{"n_layer": 13, "d_model": 128, "n_head": 4, "n_kv_head": 2, "head_dim": 32, "d_mlp": 320, "vocab_size": 8192, "activation": "swiglu", "norm": "rmsnorm", "norm_place": "pre", "norm_eps": 1e-05, "positions": "rope", "rope_base": 10000.0, "rope_fraction": 1.0, "qk_norm": false, "attn_scale": 0.177, "bias": "qkv", "tie_embeddings": false, "parallel_block": false, "init": "normal", "init_std_qkv": 0.0381, "init_std_o": 0.00747, "init_std_up": 0.0381, "init_std_down": 0.00472, "optimizer": "soap_variant", "lr": 0.0132, "lr_mult_up": 0.917, "beta1": 0.95, "beta2": 0.95, "lr_head": 0.0149, "grad_clip": 0.5, "warmup_steps": 200, "schedule": "wsd", "decay_fraction": 0.809, "decay_shape": "linear", "final_lr_fraction": 0.1, "batch_tokens": [32768, 65536], "seq_len": 256, "doc_mask": true, "train_tokens": 148500000, "steps": 3218, "dataset": "wikipedia_en"}
Each number is 128 + 24 x the weight over its row's rms, rounded and kept within 0 to 255. Layers, rows and columns count from 0. The size above them is the row's rms in percent of the matrix's.

# layer 8 MLP up, 320x128, rms 0.265, rows 266-283, columns 0-127
size [ 95 108 101  97  97  91  86 109 108 118 107 109 101  91 105 104  99  97]
[[105  92 122 125 133 140 130 106 128 111 130 108 122 123  85 109 149 134 164 150 124 129 129 145 132 146 107 150  96 117 119 122 127 121 118 131 169  74 151 148 147  79 142 134 135 138 149 101 114 161 169 172 124 162 148 145  92 164  44  98 136 120 144 141 139 178 102 122 135 153 173 155 116 145 168 115 146 133 161 108 124 105 118 105 108 156 127  93 152 122  97 125  89 155 116 137 138 149  97 107 123  77  98  90  93 167 123 106 137 124 100 116 135 136  97 130 121  97 152 120 155 137  93 151 133 146 130 129]
 [173 114  96 123 160 145 137 112 156 172 101  99 141 119 104 152 163 147 117 122 113 144 112  99 174 111 131 135 141 142 130 115 111 153  95 121 144  96 135 131 134 117 125 175 141 135  87 179 148 181  66 128 143 112 105 162 174 123 107 114 123 138 114 122 102 147 114 158 113 149 126 136 140 106 133 112 133 130  78 128 146 173 145 105 128 115 165 144 116 170 130 142 135 159 135 118 132 141 187 132 102  96 111 105  91 118 109 143 119 111 157 155 125 121 114 147 138 153  78 126  96  91 145  97  95 126 114 154]
 [106 151  91 112  93 129  94 148 125 117 114 112 148 122 118 133 115 112 138 145 131 130 153 105 122 113 147 132 143 125 136  86 150 145  86 123 155 140 142 120 126 122 122 179  84 107 132 136 120 119 131 157 109 159 136 151 155 157 154  92 144 149 163 166 142 124 169 119 107  99 112 153 147 137 172 144 132 119 165 173 111 124 130 123 151 150 136 109 167  98 158 142  97 116 106 121 155 111 170  98 169  77 121 131  67 151 154 174 139 114 138 118 159 107 109 110  85  97 124 121 149 155 124 184 126  97 146 145]
 [144 123 135 168 179  60 140 131  80 122 106  98 167 151 151 117 126 145 139 140 126 133 118 190 161 121 130 150  90 112 116 161 153 115 113 171 125 119 115 125 129 108 103 159  76 167 129 132 138 123 142 120 134 125  88  90 100 128 148 135 139 125 142 123  99 135 119 152 170 141 102 141 108 145 116 135 180 114 106 146 184 124 166 107 105 158 174 155 103 118 112 132 144 131 134 112 113 142 123  99 112 149 101 170 112 168 121 131 128 114 112 111 146 136 133 117 136 125 124 102 153  83  85 135 130 137 168 132]
 [165 117  91 173 108  91 180 160 158 187 109 130 133  78 139 115 105 104 120 159 148 102 102 109 134 158 155 137 154  99 117 143 132 134  99 127 107 148  80 119 104 132 128  94  98 133 124 143 149 152 141 154 162 125 143 128 165  61 159 122 127 128 111  84 137 145 139 104 180 143 138 166 155 111 121 112  91 143 125 149 136 102 127 121  95 119 175  98  84 115 113 125 121  87 133 130 141 152 112 121  96 154 111 106 128 144 136 125 119 129  97 132 123  98 151 107  92 123 127 140 123 145 113 149 156 136 145 135]
 [142 106 119 162  96 125 129 124  67 145 154 152 151  97 106 139 148 140  88 112 125 130 168 140 163 114 137 123 123 101 151 109 136  97 108 130 124 124 111 149 119  90 102 151 131 127 104 198 106 175 138 120 121 142 112 129 105 120  91 139 135  90 130 103 163 159 115 148 115 139 161 106  97 130 144 145 147  92 144  98 126 112 182 154 129 166 167  80 147 157  73 141 129 115 117  96 166 137 129 135 171 140 142 138 127 135 125 126 132  99 154 159 127 112  97 154 101 124  95 144 128 129 173 152  93 128 145 138]
 [119 130 146 111 103 127  97 126 176 156 111 129 118 127 127 150 104 140  60  90 108 131 126 138 128 137 109 103 112 117 104 150 107 153 121 120 159 107 108 116 150 153 143 109 182 115 160 154 114 113  84 130  95 135 134 159 105 126 143 126 147 101 147 112 120 117 111 174 105 107 144 150 111 159 153 170 102 109 117  82 115  98 102 125 162 137 175 129 135 118 168 122 110 144 121  95 123 120 155 166 126 145  83 119  96 138 115 162  95  92 106 104 180 119 128 122 114 129 149  59 146 126 116 130 108  90 135 140]
 [113 138 130 163 173 151 157 101  95 154 141 142 102 108 110 134 101 147 115  98 172 106 166 173 129 148 131 108 139 103 133 124 143 111 133  94 165 149 124  60 122 121 170 143 123 170 127  98 123 156 110 133 109 119  88 145 128 131 124 105 124 118 138 112 144 144 187 111 105 114 113  96 150 112  88 128 135  98 133 126 100 158 132 162 136 113  77 121 132 135 114 154 110 133 171 103 146 126 107  78 114 113 104 116 143  74 101 142 143 117 102 121 136 144 169 119 108  87 115 163 144 164 152 120 127 121 147 112]
 [124 101 144 118 133 165 133 169 116 154 119 131 139 111 115 115 133 130 169 138 101  93 128 164 132 140 176 142 125 140 140 169  89 104 141 142  96  95 122 126 143 137 102  83 149 168 112 131 143 118  85  95 158 159  97 109 129  78 143 144  94 154 127 122 122 116 157 113 111  72 119 106 136 127 131 166  78 131 164  82 104 123 112 112 114 104 145 110 147 123 146 142 120 163 153 128 134 158 134 134 112 128 108 120 149 172 155 152 115 127 117  70 159 157 116 157 120 118 153 114 128 128  96 105 106 172  89 149]
 [149 128 147 127 107 162 121 121 113 132 135 145 130 109 125 160 156 143 145 122 136 103 135 168 136 132 149  88  64 114 171 105 120 113 144 132  94 152 139 175 121 116 143 167 130 128 146 156 176 123 154 128 145 133 125 138  83 143 109 103 126 145 107  85 125  79 120 164 151 114 104  86 146 117 149  98 122 145  95 147 102 114 113 127 136 170 133 123 130 151  96 142 104 127 152 134  89 151 157 118 144 131 123 164 118 128 154 126 167 143 140 109 141  84 129 146  98  99 146 158 143 113  86 181  68 143 169 128]
 [170 128 159 111 110 145 180  92 129 118 130 139 134 108 178 118 141 163 154 127 136 169 141 146 103 102 137  88 129 113 163 117  99 144 121 125 161 148 111 119 102 136 164 147 131  75 124 157 128 171 141 152  77 122 127 117 138 156 152 143 107 118 104 104 142 152 150  99 168 112 145 119  95 134 136 133 160 152 143 110 136 182 140 114 144  96 191 162 131 141 157 114 108 119 116 134 158 140 157 108 138 120 142 103 135 107 123 132 143 125 119 148 118 151  88 151 139 115  80 142 116 136 162  81  99 137 115  85]
 [ 92 153 182 122 128 113 151 132 140 111 152 116 121 126 116 137 119 135 180 121 109 149 161 107  74 138  87  95 101 124 145 149  80 170 109 124 116 128 112 112 179 174 158 143 126 146 141 128 144 149 116  93 128 144 151 132 140  99 110 116 129 108 147 136 123 134 119 136 101 127  74 150 122  95  95 129 121 113 117 151 121 125  91 122 152 117 144 143 171  92 138 109  81 150 107 105 147 128 129 133 137 113 129 144  75 127  96 145 141 110 111 130 143 160 108  89 146 125 110 167 100 152 156 168 132  78 151 175]
 [109 123 100 133 148 104 131 135 131 129 107 150  93  73 147 134 151 131 138  76 184  80 122 136 121 108  59 170  91 130  61 147 128 193 117 126 141 125 120 146 122 153 126 159 135 140 128 104 133 159 121 107 145 165 160 132 152 146 124 111 133 152 131 113 149 140 135  98 175 149 130 142 141 140 150 144 116 126 154 136 131 173 174 117 163 150 118 124 151 171 137  83  98 111 120 111 159 126 101 140 120 100 119 107 120 125 102 123 150 107 143 157 105  90 127 146 110 130 120 122 145 117 100 142 103 105 104 141]
 [113 100 153  63 132 168 133 152 131 148 123 106 148 162 157 126 145  92 140 167 127 143 120 110 157 155  56 139 134 156 114 133 136 111  92 109 105 143 146 114 154 153 150 149 145 132 136 107 113 106 105 151 117 121 103  69 124 140 124 147 164 137 136 128  90 140 123 173 144 147  93 151 155 143 140 114 142 113 139 130  99 104 105 123  78 156 124 116 127 140 136 166 135 151 149 128 162  96 135 161 118 143 128  92 165  91 140 104 120  94 152 141 131 186  93 106 140 111 133 142 129  86 134  97 122 121 156 104]
 [137 128 171 131 123  79 160 162 116 128 137 172 132 149 154 117  97 130 110 104 146 147 152 141 128 132 141 175 142 116 162 147 107 105 166  89 141 136 102 125 135 147 112 125 111 186 144 146 127  57 140 150 153  97  93 152 154 123 122 119 118 128  85  93 161 105 135 109 161 126 139 114 159 105  88 107 132 122  71 128 102 156 122 115 112  90 100  84 137 121 141 116 111 135 137 127  95 119 136 115 152 186 109 116 137 140 142  74 108  96 143 127 132 103 118 147 118 141  89 144 116 136 112 117 126 116 166 115]
 [143 116 122  83 123 130 102 112 133 129 141 139 137 149 123 152 123  86 141 110 157 102 119 127 130 128 148 150 129 126 131  86 149 128 123 112 140 136  57 119 143 128 140 131 151 127 125  96 117  85 159  99 102 161 162 135 147 154 123 133  98 152 128  98 110 134 142 146  85 131 115 127 130 162 128 121 156 104 134 157 124  98 115 139 142 138  99 154 174 112 114  93 111  85 115 158  88 155 157  65 168 121 149 153 106 122  99 129 120 161 130 147  90 130 117 117 112  75 103 128 152 105 207 162 133 142 134  98]
 [134 129 142 118 123 146 150 184 136 113  95 113 162 139 132 160  99 150 146 138 135 105 119 126 121 108  79  94 120 128 107 121 123 100 135 132 133 109 133 116 119 131 130  91 119 142  91 164 118 119 142 108 163 136 131 123 164 113  86 120 117 126 145 137 149 145 100 114 125 118 108 147 158  91 118  74 171 153 128  80 120 145 126 174 150  91 117 169 116  75 122  74 135 107 136 127  96 140 142 139 102 144  73 137 102 122 110 165 135 130 122 138 138  99 103 144 118 173 157 186 145 115  80 142 105 123 169 122]
 [114  98 154 135 139 153 146  97 137 132 146 107 160 147 124  76  85  99 111 125 116 131 122 110 116 145 109 150 120  91 171 155 160  94 121 144 137 163 122 129 165 146 159 152  81 116 115 168  95 136 139 105  97 129 109 142 125  79 143 159  99 124 143 142 151  96  68 112 128 145 151 151 124 177 128 124 134  81 102  90 102  75 164 146 143 114 122 124 133 126 146 130 107 148 117 102 132 127 108 134 113 121 174 125  98 132 150 136 151 135  86 138 124 124 176 105 134 163  98 141  93 139 166 128 128 143 121 149]]
# layer 8 MLP down (transposed), 320x128, rms 0.285, rows 266-283, columns 0-127
size [ 91 114  98  97  96  95  88 106 104 102 105 106  91  88  96 101 102  98]
[[132 142  91 122 132  88 122 126  76 118 115 111 156 132 113 160 146 111 104 148 146 119 107 126 151  68 121  91 171 118 133 134 124 139 128 131 170 178  79 122 103 134 135  72 130 112 103 158 115 130 180 112 108 101  83 136 111 149  77 139  86 140 173  97 123 135  94 133 144 139 147 141 123  83  73 140 127 122 135  85 135  90 136 136 153 120 101 165  93 126 107 167 136 147 128 104 171 125 140 124 149 128 149 129 109 130 119 144 158 123 115 137 126 144 117 103 143 158 145 140 131 140 154 139 109 158 129 102]
 [ 96 112 112 132 127 147 151 140 155 124  81 133 138 126  86 132 139 164 149 108 143 155 138 138 113 116 129 113 103  64 125 146 140 170 135  99 103 144  75 150 121  98 135 160 164  99 108  82 145 142 139 145 128  91 166 124 130 117 135 154  87 118 142 125 160 101 129 108 127 180 119 116 117 113 168  95 136 106  95  85 134 158 151  77 152 106 124 117 154 104 129 114 123 123 132 144 151 133 112 128 141 146  79 143 106 104 156 105  95 133 119 119 122 145 105  99 155 100 104 124 141 143 117 107 132  84 113  65]
 [146  97 109 115 127  99 100 109 109 179  90  98 135 105 133 160 136 144 124 102 127 123 136 139 158 186 107 105 145 126 147 150 126 152 130  96 123 124 151 111  89 109 161 166  73 105 142 134 133 107 110 114  94 137 131 112 133 101 165 121 125 124 140 163 115 119 109 138 156 123 157 121 123 151 115 144 126 124 118 124 119  86 159 136 185  89 161 123 147  99 149 100 138  93 184 134 129 133  95 111 185 134 127 142  71 147 108 148 114 126 107 140  62 120  89 122 110 118 174 139 135 140 132 142 117 141 114 134]
 [128 127 168 129 159 138 177 181 112 118 108 138 122 131 127 113  97 134  77 116 112 112 136 109 169 166 125 154 144 116 112 124 131 135 124 114 141 132 128 146 122 126 140 112 147 110 111 131  54 172 101 122 108 149 150 110 156 107 140 165 140 143 152  92 126 142 141 104 104 133 106 145 143 171 127 118  82 163 195 128 151 122 159  85 117  96 141 119  92 112 122 109 138  91 125 119 132 120 166 121 166 154 126  93 122 152 110  94 127 113 126 117  94  95 142 147 136 124  84 117 109 163 107  94 110 173 132 116]
 [134 149 113 128  80 139 163 134 107 101 159 155 155 116 107 121  92 159 114 133 142 114 109 190  91 118 145 119 151  81 116 137 115 140 163 142 158 150 103 121 102 106 120 125 136 139 128 124 148 162 139 116 169  82 124 146 177 129 126 121  97 135 142  75 122 161 132 113 130 134 148 116 147 138 130 117 147  93 158  87 122  97 109 125 159 113 113 126  98 157 149 132 144 154 109  95 106 110 115 149 128 139 114 125 103 103 140  96 157  89 134  85 100 151 141  90 132 122 127 126 147 112 112 112 151 117 208 171]
 [143 157 121 133 144 145 122 132 149 108 126 127  96  96 137  89  93 121 114 177 151 150 162 133 107 106 108 131 134 124  91 110 171 145 116 142 189 130 115 118 139  95 162 137 107 149 142 117 108 149 114 179  88 133 119 111 127 132 100  94 140 146 140 123 118 118 143 116 130  91 164 102 175 177 115 118 124 169 105 125 112 102 103 160 115 170 104 170 108 136 139 131 101  89 156 130 121 145 165 129 108  89 150 115  92 123 142 167 159 128 132  89 151 129 145 131 176  97 135 104 102 157 139 140 151 168 144 130]
 [137  90 107 128 124 104 153  99 130 105 170 112 123 153 158  93 131 170 102 134 134 162  80 156 167  84 119 164 143 147 138 135 108 154 118 123 126 172 149  98 131  87  87 109  99 129 118 136 105 105 185 118 149 121 134 139 164 172  92 157  70 109 135 144 138 138 137 111 140 104 108 133 148 117 120  99 139 170 138 133 152 111 160 105 101 164 103 104 130 118 102 155 135 125 139 149 130 158  77 104 112 126 149 107 151 129 122 149 118 169 104 163 107 120 133 128 150 120 122 141  98 119 103 137 109 169 157 131]
 [128 112 103 167  73 141  91 136 128 130  82 165 133  84  94 112 153 109 140  87  95 102 113 176  93 125 123  98 120 109 129 136 120 134 126  98 111 171 123 104 132 148 118 161 131  97 133 159 121 125  48 136 153 134  96 117 129 161 142 135 112 130 159 174 153  94 132 166 124 148  96 109 123 102 105  94 125  85 121 132 147  65 133 126 166 162  92 134 154 166 120 121 138 134  96 100 118 101 115 155 114 125 153 124 106 152  98 137 138 103 113 131 129 123 130 125 124 143 143 129 136 137 142 117 107 133 108 107]
 [111 147  91 116 158 183 142 121 132 126 106 163  88 142 132 117 136 105  64 114 134 176 124 103 184 137 134 148 124 117 136 146 158 117 135 171 146 147 103 132 103 146 130 128 150  82 139 139 117 172 152 102 120 132 122 123 126 105 181 134 121 127 143 163 134 122 123 159 145 137 134  73 130 109  98 147 148 145 127 169 161 155 145 114  86 170 133 144 131 122 104 147 139  81 132 132 152  74 101 155 132 108 107 155 158 145 107 103 145 104 139 124 153 138 138 137 143 121 119 113 150 103 130  77 122 132 138  80]
 [132 158 163 144 168 113 125 132 179 154 151  99 146 143 120 137 184 140  93 119 127 101 157 125 112 165 107 114 102 131 150 172 100 116 155 137 126 124 137 169 142 117 116 145  85 149 148 139 164  89  88 113 146 132 119 148 152 153 133 138 159 140 146  91 106 144 128 158 101  86 154 119 100 103 167 121 125 111 105 120 147 141 123 119 122 142 130 161 140 140 142  87  94 150 161 113 146 143 118  73 142 126 135 121 121 145 111 140 141 147 118 102  78 134 121 158 121 137 138 121 133 142 105 154 127 102 138 219]
 [107 107 136 126  84 102  77 114 122 117 153 110 134 121 112 125 102 153 131 143  84 135  98 140 110  95 147 112 167 112 135 148  90 143 152 156 145 145 122 110 160 121 157 134 137 126 124 139 142 139 111 106 102 152 168 113 145 148 117 136 141 128  53 109 136 175 110 129 126 110 135  95 144 106 128 126 155 126 121 124 111 132 121 119  92 138 133 156 102  83 174 160  83 159 102  98  71 124 115  91 112 164 156 130 139 173 128 118  96 140 151 168 121  84 110 165 164 147 133 147 147 125 145  99 140 104 111 145]
 [112 134 113 203  97 157 179 114 124 118 131 121  87 128 146 182 128 150 166 103 132  83 115 129 124 135 114 119 188 120 110  92 130 176  68 147 130 124 112 156 187 137 122 114 126 116 120 128 147 140 123 126 146 112 156 114 133 146 142 145 109 132 146 137 159 146  83 125 117 132 100 132 148 123  98 153 148 114 156 139 123 159 133 108 110 117 169 112 177 102 177 125 140 123 111 113 111 139 136 120 139 136 153 118 129 107 119 109 133 132 144 145 113 178 134 130 146 161 104 133 136 152 179 158 152 111 121  82]
 [155 136  93 148 117 116 133 128  78 134 146 136 125 122 120 122 119 101 122 106 108  94 146 142 142 114 118 112 196 154 141  93 121 161 125 164 142  94  79 180 148 123  82 118 153 152 122 110 144 129 141 162 108 130 135 106 131  88 149 128 152 135 121 137  83 116 120 124 129  78 137 146 102 136 160 121  88 144 114 154 136  80 144 115 115 126 129 102 141 159 118  82 130 120 148 136 182  99 101 134  65 118 122 143  89 127 109 125 159 127 129 106  96 153 122 149 126 122 151 115 102 135  97 103 146  97  77 119]
 [176 140 131 135 126 167 111 120 100 122  98 148 149 152 151 164 110 143  86 145 127 127 107 130 133  86 130 126 142  80 131 128 144 112 115  93 124 102 146  98 108 170 132 162 101  90 130 130 109 146  66 111 139 125 114 101 112 115 181 175  91 118 117 128 138 122  93 114  75 138 101 112 178 125 102 116 121 141 108 118 104 134 122 132 156  99 132 135 116 125 121 113 150 138 131 113  96 146 157 162 118 101 110 119  90  96 141 149 114 127 156 137 176 112 119 183 115 132 133 115 155 127 148 118 100 155 189 150]
 [119  58 163 133 109 144 147 100 118  82 129 102  94 117 125  79 127  98 135  85 142 104 129 125 134 149 166 149 142 132 150 152 121 166 123 137 138 119 140 139  83 126 139 151 127 107 110  94 102 114 122 108 147 112 131 126 119 112  86 102 131 152 137 134 143 111 136 113 138 137 141 165 145 148 139 110 149 112 107  78 159  70 120  86 125 147 100 157 101 122 172 106 181 142 162 107 122 124  84 122  97 153 131 121 126 157 144 111  65 131 119 134 168 151 149 102 128 127 116 115 115  91 164 107 119 116 110 127]
 [117 141 123 162 133 113 150 132 141 104 188 115 135 121  89 114 165 110 109  98 136  78 122 116 119 138 129 131 134  99 125 179 119 117 126 115  92 128 139  99 129 138 119  83 107 119 128 114 111  93 112 130 124 139 138 115 129 136 157  96 161 143 134 152 144 121 141 127 118 100 165 146 158  86 119 172 108 103 151 108 129 144 127 148 170 157 106 143  64 108 123 148 127 166 143 123 145  99 113 144 131 158 116 137 130 102 121 117 109 115 149 159 145 160 100 154 188 137 127 102 139 156 109 119 119 170 125 219]
 [139 150 124 145 161 148 110  99 104 126 109 152 117 121  94 140 138 147 135 126 145 116 133 137 118 109 147 154 127 149  98 161 127 128 142 118 177 130 157 125  65 118 174 138 167 156 141 124 112 157 133 135  89 103 136 116 110  94  78 148 140 115 151 174 168 152 162 114 134  97 123 168 150  82  98 117 141 160 153 167 140 100 142 113 132 143 102 123 103 144 168 127 135 131 132 123 150  97 180 179 125 134 135  97 137 151 126 109 114 141 124 172 155 123  78 118 150 176 139 136 127 121 147 108 116 106  86 148]
 [133 130 123 137 150 140 107 110 135  72 146 127 129 118 119 141 111 133  60 135 146  80 114 145 134 105 155 113  81 153 169 135 132 101 142 121  98 135 149 116 122 110 117 131  85 116  93  81 136 106  79 117 115 105 164 132 125 100 115  97 112 132 154 133 160 160  96 144 118 179 137 110 141 116 107 136  99 115 114 120 143  64 148 135  99 177 109 134 130 133 137 148 130  95 115 129 128 146 142  96 108 115 124 136  76 132 146 131 135 109 102 141 158 157 158 143 117  99 148  97 150 108 157  88 176 130 159 155]]
# layer 8 MLP gate, 320x128, rms 0.28, rows 267-284, columns 0-127
size [105 108 100 102  99  83 106 103 115 101 107  91  86 107 101  96  97  86]
[[117 163 146 154  94 136 159 127 129 163 149 116  97 151 113 122 137 155 111 150 124 124 124 105 128 143 133 151  87 131 122 118 108  97 117 127 148 109  86 146 171 131 124 139 104 136 133 142 100  89 107 131 110  98 148 130 165 105  96 106 132 117 132 135 160 114 124 126 113 106 127 131 114 165 115 169 119  77 121 142 118 106  80 100 147  93 121  76 112  93 136 117 141 113 121 102 154 143 115 139 151 103 114 116 181 144 199  95 125 157 118 105 141 108 112 131 134 113 200  99 132  93  83 112 108 102  96 150]
 [127 127 124 172  86 134 159  96 162 128 127 120 148 174  79 165 111 106  89 142 159 137 112 135 114 120 123 193 107 114 116 147 167  87 131 131 139 144 145 111 149 105 117 121 154 100 135 124 124 142 143 143 119 124  96 109 118 166 135 120 138  95  77 110 153 100 137 111 110 166 100 122 124 122 130 142 134 143 122  90 111  96 101  94  97 119  65  92  75 143  78 135 128 151 104 146 122 123 105 117 128 137 149 124 168 110 110 148 123 169 120 128 123  93 129 125 118 138 140 116 131 105 128 139  93  75 126  93]
 [ 93 140 122 155 103 191 114 124 141  93 134 142 132 158 179 122 101 117 132 169  92 172 113 139 159 134 114 130 102 149 122 113 117 138 132 100 117 104  78 121 105 110 132 144 151 126 132 142 150 122 149 104 106 105 151 134 106 133 162 110 118 168 109 125 168 115 151  97 117 123 131 125 163 101 118 132 153 120 103 149  74 153  89 115 125 151 146 107 120  97  60 156 100 109 170 123 139 149 136 166 136 132 119 132 164  98 103 113  95 137 138 112 107 129 173 113 105 112 115 136 139 138 114  82 114  91 139 173]
 [ 81 178 120  98 189 150 107 126 118 104 114 115 102 140 140 146 142 172 142 125 146 137 170 108 115 134 152 118 142 150 107 104 179  98 172  87 154  86 153 129 153 164 147 194 141 107 169 129 105  85 167 143  66 146 115 117 125 164 138 127 121 129 160 127 105 173 113 140 153 133 110 141 143 124  98 163 147 165 122 145 132 148 137 115 159 143 125 150 124 120 132 145 117 149 133 118 137 128 124 121 119 125 122 110 101 141 142  98 121 151 144 155 156 126 138 155 118 135 113 152 125 140 140 128  83  92  98 107]
 [103 174 167 148 116  98 116 141 133 116 112 100 132 160 136 114 130 189 173 101 101 119 151 113 163 132 113 144 118 101 142 112 120 133 123 134 156 121 156 116 125 100 116 142 128 151 122 147 126 167 155 117 122 121  73 120 117 137  92 108 140  95 103 105 116 140 110 130 187 153 110 165 109  90 110 162 169 138  96 122 120 140 141 141 139 120 126 129 129 150 117 136 118 129  93 134 196 120 154 140 144 169  74 108 137 151 126 132 117  80  99 155 188 113 160 112 118 151 134 103 123 112 106 132 151 142 168 119]
 [ 96 144 120  95  91  64 116  99 122 117 132 148 106 119 101 164 127 140 131 108 182 166 135 121 151 112 111 140 126 148  95 150 175 148 116 122 169 142 161 130 117 116  99 130 158 135 160 105 144 162 114 114 135 103 152 170 125 148 154 122 154 124 159 109 117 127 134 144 118 131 107 173 128 119  97 123 124 147 127 130  92 113 123 111 116 160 164 115 144 101 129 115 113 152 111 116 139 136 145 143  73 170  94 108  89 135 142 108 110 163 164 188 171 155 128 122 145 161 132 128 152 160 100 167 151 135 146 148]
 [139 142  97 107  95 136 144 145 145 154 143 138  83 126  93 155  98 143 115 114  86 157 108 111 126 138  86 103 134 134 104 144  79  89 100 130 118  96 147 141 108 124 159 140 133 116 128 161 148 139  94 109 115 146 157 177 154 141 136 135 141 139 104 119 157  63 130 141 109 115 137 151 108 109 121 129 134 133 130 119 123 112 133  83 176 147  80 108 140 103 131 132 132 135  82  97  85  82 122 148 104 149 107  81 121 156 107 120  93 139  82 123 139 114 145 103 102  87 122 114 136 103 141 141  77 106 123 109]
 [121 126 130 118 131 135  98 135  94 147  99  93 151 116 100 107 140 122 146 153 169 141 106 122 133 125 174 200 134 136 141 153 139 119 102 103  99 157 111  96 157 145 105 123 101 139 127 170 144 140 119  80 153 135 156 142 125 141 120 163 101 131 130 164  80 148 119 120 153 139 125 105 149 101 116 152  93 114  89 123 135 117 133 116 157  82 134 136 141 133 150 151 135 116 151 146 117 118 126 156 145 169 155 156 110 191 155 122  90 132 110  79 120 171  86 110 136 158 147  92 159 128 142 112  90 140 106 111]
 [142 148 128 132 128 131 147 179 140 133  98  99 100 167 121 144 131 134 177 162 128 160 139 100 140  89 106 145 166 135 149 141 148 113  74  82 129 112  86 111 127 173 119  93 123 127 104 122 139 107 119 126 167 161 151 116 171 111 119 133 120  82 156 142 129 127 158 126 149 140 130 134 110 166 108 177 108 100 136 108 107 112 119 107 172 140 145 114  90 124  93 116 146 136  97 115 151 124 106 152 131 139 166 156 153  95 124  99 122 148 101 137  94 152 114 113 113 155 103 151 132 147 157 109 175 163 148 164]
 [115 127 136 113 176 159 138 131  94 131 140 132 111 156 147 145 106 175 181 150 122 135 124 100 158 126 114 116 102 112 148 117  96 150 171 121 159 142 164 117 129 139 119 132 128 124 108 164 101 127 151  91 140 108 125  99 183 118 175 159  62 117 142 121  93  99 140 127 141 110 106  95 116  98 139 106 186 110 133 154 134 117 132 117 131 120 116 107  83  83 107 136  99 132 153 130  98 131 102 105 120 120 136 133  78 115 134 108 149 178  90 100 141 157 128 116 146 130 132 141 127 122 115  75 118 111 138  93]
 [140 119 131 128 107  95 115 128 113 106 125  93 125 119 131 131 142 132 110 156 161 132 113 129 177 125 191 127  29 150 132 109 101 101 167 135 176 147 122 130 110  75 139 131  98 113 135 146 131 142 145 106 125 144 147 102 144 122 143  75 131  99 124 100 130 117 105 123 167 121 133 146  79 103 119 100  97 115 133 122 138 140  97 132 118 111 109 153 131 113 104 149 137 108 138 136 113 137 165 141  87 122  92 117 108 138  98 120 165 123 109 121 156  72 118 121 102 118 146 102 147 110  85  94 137  96 162 115]
 [139 110 140 136 102 101  98  95 140 127 105 130 124 129  97 142 122 172 130 120 145  85 110 139 135 154  94 159 182 115 108 125 159 139 151 194 136 127 179 154  79  79 118 155 201 171  93 121 120 130  93 106 128  94 113 137 112 137 123  91 119 110 151 124 147 131 112 131  97 142 120 117 179 136  93 118 119 110 111 151 156 168 140  83 126 133 131 123 127 124 107 139 128 147 117 153 111 181  98 153 133 137 104 161 149 125 140 130 136 134 130 157 121 125 175 146 138 118  97 126 154 121 146 113 114 157 114 132]
 [140 134 105 113 149 101 111 125 155 133  91 119 147 154 129 161  70 141 130 106  95 103 149 117 140 125 144 104 180 144 171 170 101 130 122 105 143 141 127 126 116 134 133 106 137 130 109 157 117 142 114 105  90 131 117 139 197 124 140 148 172 155  84 106 136 129 130 111  82 131 137 131 159  99 125 119 100 138  93  93  96 144 151 142 122 147 148 119  80 154 126  96 100 139 124 103  80 149 124 151 126 149 159 176  93 161 113 141 115 150 135 144 106 145 104 122 132  90 171 138 115 102 175 154 109 135 144 117]
 [184 106 148 162  85  96 148 123 129 138  79 103 129 120 119  89 157  97 119 116 114 126 140  97 166 120 152 123 158 110 131 115 111 106 149 118 161  92 127 127 127 115 158  69 175 154 130 116 112 152 107 128 141  59 110 126 143 118 150 105 152 128 164 118 104 103 133 116 137 166 151 123 127 127 123 117 147 117 125 110  77 120 108 108 175 125  82 113 125 108 122  89  98 131 129 126 100 156  82 140 129 119 116  85 176 134 124 112 120 109  91 131 134 127 106 129  93 146 118 135 120  97 158 130 143  87 111 117]
 [139 140 126 144 105  99 117 128 147  89  91 137  99 117 142  90 170 103  61 148 164 113 140 136 108 130 146 130 111 143 113  58 125 107 143 135 139 126 116 162 156 106 162 125 159 101 153 140 145 100 105 105 107 121 172 129 107 174 132 156 132 103  70 156 155 134  80 133  64 102 127 142 148  99 119 144 133 145 127 111 141 106 109  95 123 149  97 105 121 136 153 123 156 147 138 115 112 118 111  97 135 137 160 104 115 131  93 166 131 153  99 105 154 120 125 158 136 125 129 141 135  96 138 115 140  82 112 139]
 [100 137 155  69 118 101 137  99 146 152 163  88 171 133 118 128 111 171 158 159 125 174 130 115 122  94 120 117 139 130 102 114 133 121 148 112 141 140 100 109 132 160 162 129 132 140 112 152 144 102 107 127 132  91 144 161 110 181 167 186 103  77 139  71 157 150 174 141 132 160 108 124 109 144 118 130  90 133 134 149  75 155 120 140 117 143  90 133 191 113 131 159 108 121 138 114 124 135 136 123 158 141 110 102 151 135 100 112 124 122 137 132 120 152 132 128 127 108 143 156 107 125 128 139 144  87 115 110]
 [109 146 145 129  86 140 173 152 153 161 121  97 137 136 142 132 126 135 161 120 115 132 113  85 162 170 121 130 152 118 125  97 154 121 101 119 102 130 183 141 158 141 114 142 124 137 109 154 112  89 136 144 159 124 100 151 139 150 124 136 111 119 130 131 165 131 140 111 116 143 110 123 134 141 137 136 125 127 117 159 117 186 151  83 116 121 129 136 111  98  79 157  91 100 166 168 150  83 151 115 109 166 101 130 183 126 132 165 118 116 131 140 167 124 153 153 108  97 156 111 145 143 111 108  48 135 117 113]
 [172 153 124 124 107  81 108 145  82 132  98 111 123 110 152 117 144 149 138 120 113  86 144  70 133 146 116 154 166 138 158  89 124 126 117 146 103 110 118 150  98 170 130  96 136 129 113 145 111 119 140  88 121 103 131  96 114 170  93 100 147 151  99 115 114 136  78 102 130 138 152 131 145 153 132 131 166 147 119 143 165 112 179 166 154 135 152 138 122 131 118 140 104  96 105 123 149 121 119 116 159 112 151  89 148 122 105  94 143 112 146 150 111 154 119 169 105 143 158 129 137 139 176  86 174 152 138 144]]